Weights of a small transformer language model: 2 heads of 96, 92M tokens.
Each number is 128 + 24 x the weight over its row's rms, rounded and kept within 0 to 255. Layers, rows and columns count from 0. Numbers have three digits each. The size before them is the row's rms in percent of the matrix's.

# up: layer 7 MLP up, 768x192, rms 0.134, rows 527-552, columns 0-47
# down: layer 7 MLP down (transposed), 768x192, rms 0.0646, rows 527-552, columns 0-47
up527 108:155134118136141142101145139119117131104096136085108117086152136122092144172139122124114128105096146117148101130091095142189119101159141164119141
down527 106:116133162166117141106119117130109121129107109175096145113159090124142143189184134105131155120086073089131127112132119169148136154145106103138143
up528 105:132173080124071130098103092161121120172105176115078129111097139121142140148153112126122135148092128137116160151109114174126132137112134113146107
down528 103:124128148135098112172145177072110135151111079144150085088170103081098117129121139115166153104144107132144134133107124102078089118134135140089153
up529 097:100079154116106116149127113151135156141104082106127114123105131130131115102109127132099118171125131111146139163121134139153119086100104098135089
down529 099:188158092126119111101169180106128096101155154138099126111133148139104151131127109116143117070161129130107143086122103111133130170125159157104183
up530 103:123106140150132126114132117060149157152114121108108138129147084120076119122098098135105113094132163147141103128118141128156131114138118079154118
down530 105:090122120121124117124109104131125096158157188145148123089097157118140137175149143151112151159171117120132169100135070139115197148143121130178139
up531 101:085107092087141137146132117139134138110142161168109119127143118159131106120077162110157097140127137116151138150134114148190102165117136177135123
down531 097:157172115114110145155121139104122112141150143124111140083116101134144103121159161150137109175139157104130151137075167104114144121168150143128093
up532 101:073122105125152125124099151103150161160128125136161111105209139097132149164119151104146107131088111168144114136110131128104084149131121119079128
down532 094:075123155149148132146131078157106117112129115130088126120108110133109141108127129161122181124123090124094139130152136119145114135137131132120117
up533 099:098118114175094108131177154101122093129114112127101132133131099098194135112122161104127114171107144114122080109148135174136131152153177114141092
down533 100:106108133148173136097143109137157138130147156088172122153145109104131103095145127155102153111144159163133123123143105148100127125076106104114131
up534 109:146163119156167130145139115131170131144140107137148121134149130137126135120127139105139173159122141157092125117161148122141128087113114146157093
down534 107:142099162100099145098133175151117145123136152157096123159113154146133128137153144133104078135112101155158107151136119199135149110077124103107128
up535 097:123114100128165128121101088087132181130164127122119127094170116147118097130168139154141114100113114127119125127118153164150108159087112117120101
down535 097:149135137148131127109136154152145144102165131107139109135094119121142161119125156110110111129114118140129141122134112119092123091178143148127153
up536 100:148149120117120109141122122128111110153149086108108146164179140117089149113115086117115106154138131110103127114132103203130161125118129097124111
down536 097:134137121118165145151125116123094137122098141139100147108091126125185079131149155108085178126110107129156169131128135088118110124133118158144135
up537 101:106143182137141163157156147120109084116134120127117099146134126131122107135141133118140158151130131094110159105114117131143119134147124145123115
down537 097:134081091122090158172128128171118133132106134145144106080132117155114123096139133151148132132116092123113145115079121147159177129159112097112127
up538 100:134136116108119164139155119144131125122124144154161075110104111133119117166143084141123128107119136125119156096130142094121141129147121151154089
down538 098:132124125132146118101135168094131107133125155159127130136150131143138110145144153119127117142131130128108086082121157100129126114161139112140175
up539 101:137096168132117157098153114131088153091161072144129125125142117175131104160159158146160148112145116101155104129108127113149122114123121107109071
down539 098:162106195126160145125084119125130103162119151142127134155164102147102135121128114098127137115161160132107149082142165119118138113110142143133140
up540 104:127143131156083128101112148097152114130116109126146128112173155101144140127097130164114124147154101155126151080122141132126094132134154155133147
down540 094:138151101084110132192131131145126119119147151186144114182111151138102084092114143089124129135102142124118080128175117122128154109159123115145133
up541 094:150139111089107117101136133172115087167098090132119149181111129176149123154097094136143138107112158122097123117122140134114161134134139126151114
down541 095:106113182154122154178146141095148102103164147122116109130163069089115112128197105134103124110125101121134137139139133134148118144072150137134101
up542 099:136116106162158166146190129153134152133116099114082107125182066142177123157145143100143099111168116097082116146123123139149126121132121135162137
down542 099:133131121152126100141148125111109120154152148110154112153123132124121128092138110136085149115089101167162145100126120162170140120106149159146128
up543 095:124148143161090110130117160125149129125131096077154119112135153092140103099119150100143069132116168096177139130102123109139110111093112122123105
down543 091:137103097136160132142152104185117148091124123122138111114143098153137145088102099108146130169146113117131106158144117143130174146142111127105111
up544 104:157134138127113098166105099108129116127122124131164115148178130138133099115114118100138126122126090133107157122134116104145125097156192138116110
down544 102:130105131183140117123132109084159145162168147132092131142155145161119078096120098130106111139115107134135102136135115137104137120126108118179123
up545 106:124103131124104168130110129164174137097111097146119129084151115175160124121148090098136121122128104112154128122118151146116092115099107111174176
down545 107:103131114077122102098099134144144116102128123134124110125116135126162120081127177137123122127158126099167177161134141108124149102134168114140151
up546 100:131104088146184118114093105128128136090123156112093118122157090168072118162114124146099136140115090141127125136085133098126116135133124117106103
down546 096:112148117107148146145138105112155084120150138146122130151096167153156134101079191094161101095134127112106155124129138172120137126146136160153105
up547 103:108137130130101111133139147104135137108120110139149141102104110144142131088117102113125131155121128094150146124139115140116160151147154113143098
down547 109:122081142153134125121160119103082120159147191116111141129123083134145152125116119095106121095078140151148097124102143104154086143114128116150129
up548 100:183111131162140128133105117150083185158124111112147129142136123136056150127122129114104149135130144132103152106133127153065118116123093144058136
down548 095:153116146125114135130111125163134116144162114132084142138116108152158120075123112122134119081137151165137107181129131119112137106100103127129097
up549 105:116120133150121131127133072173109142138105127101121145123142121093101104143136120138095160139140115123134107144118153124120109174100153153130147
down549 104:102119162095131128106115151163136131115152071108099150163110123142125127122150173130152104106076134087084110121130105078125135118093123090167146
up550 099:171112127123128153111134111124115156133122129115112190128142096186132144146191097098100133165113120150107157110143097113206129143130121139123129
down550 092:136083128124128111124135148145109110099134122130166091140156111136124102122103151149102121109131167069128118113111177090126115149141146133154074
up551 099:164100119064104128140112139116149094124150142107150169155120115122098090146143132119166151141104097079105134140134155169146157147140109091154149
down551 103:129142146140153126075130119153120117109123125123130118126129158098146166154102095129131088111147079146119128103153149146120113137147104120155116
up552 095:139063132149169124113103194122127120142117140138138151122129117155141112140123112129117118139122135077120093121159128141081115130131147117131131
down552 099:146158099129135125173150105135106132117109108114108134106150142136132173129133135157157094106087057166159135138101149136125132118164104173137105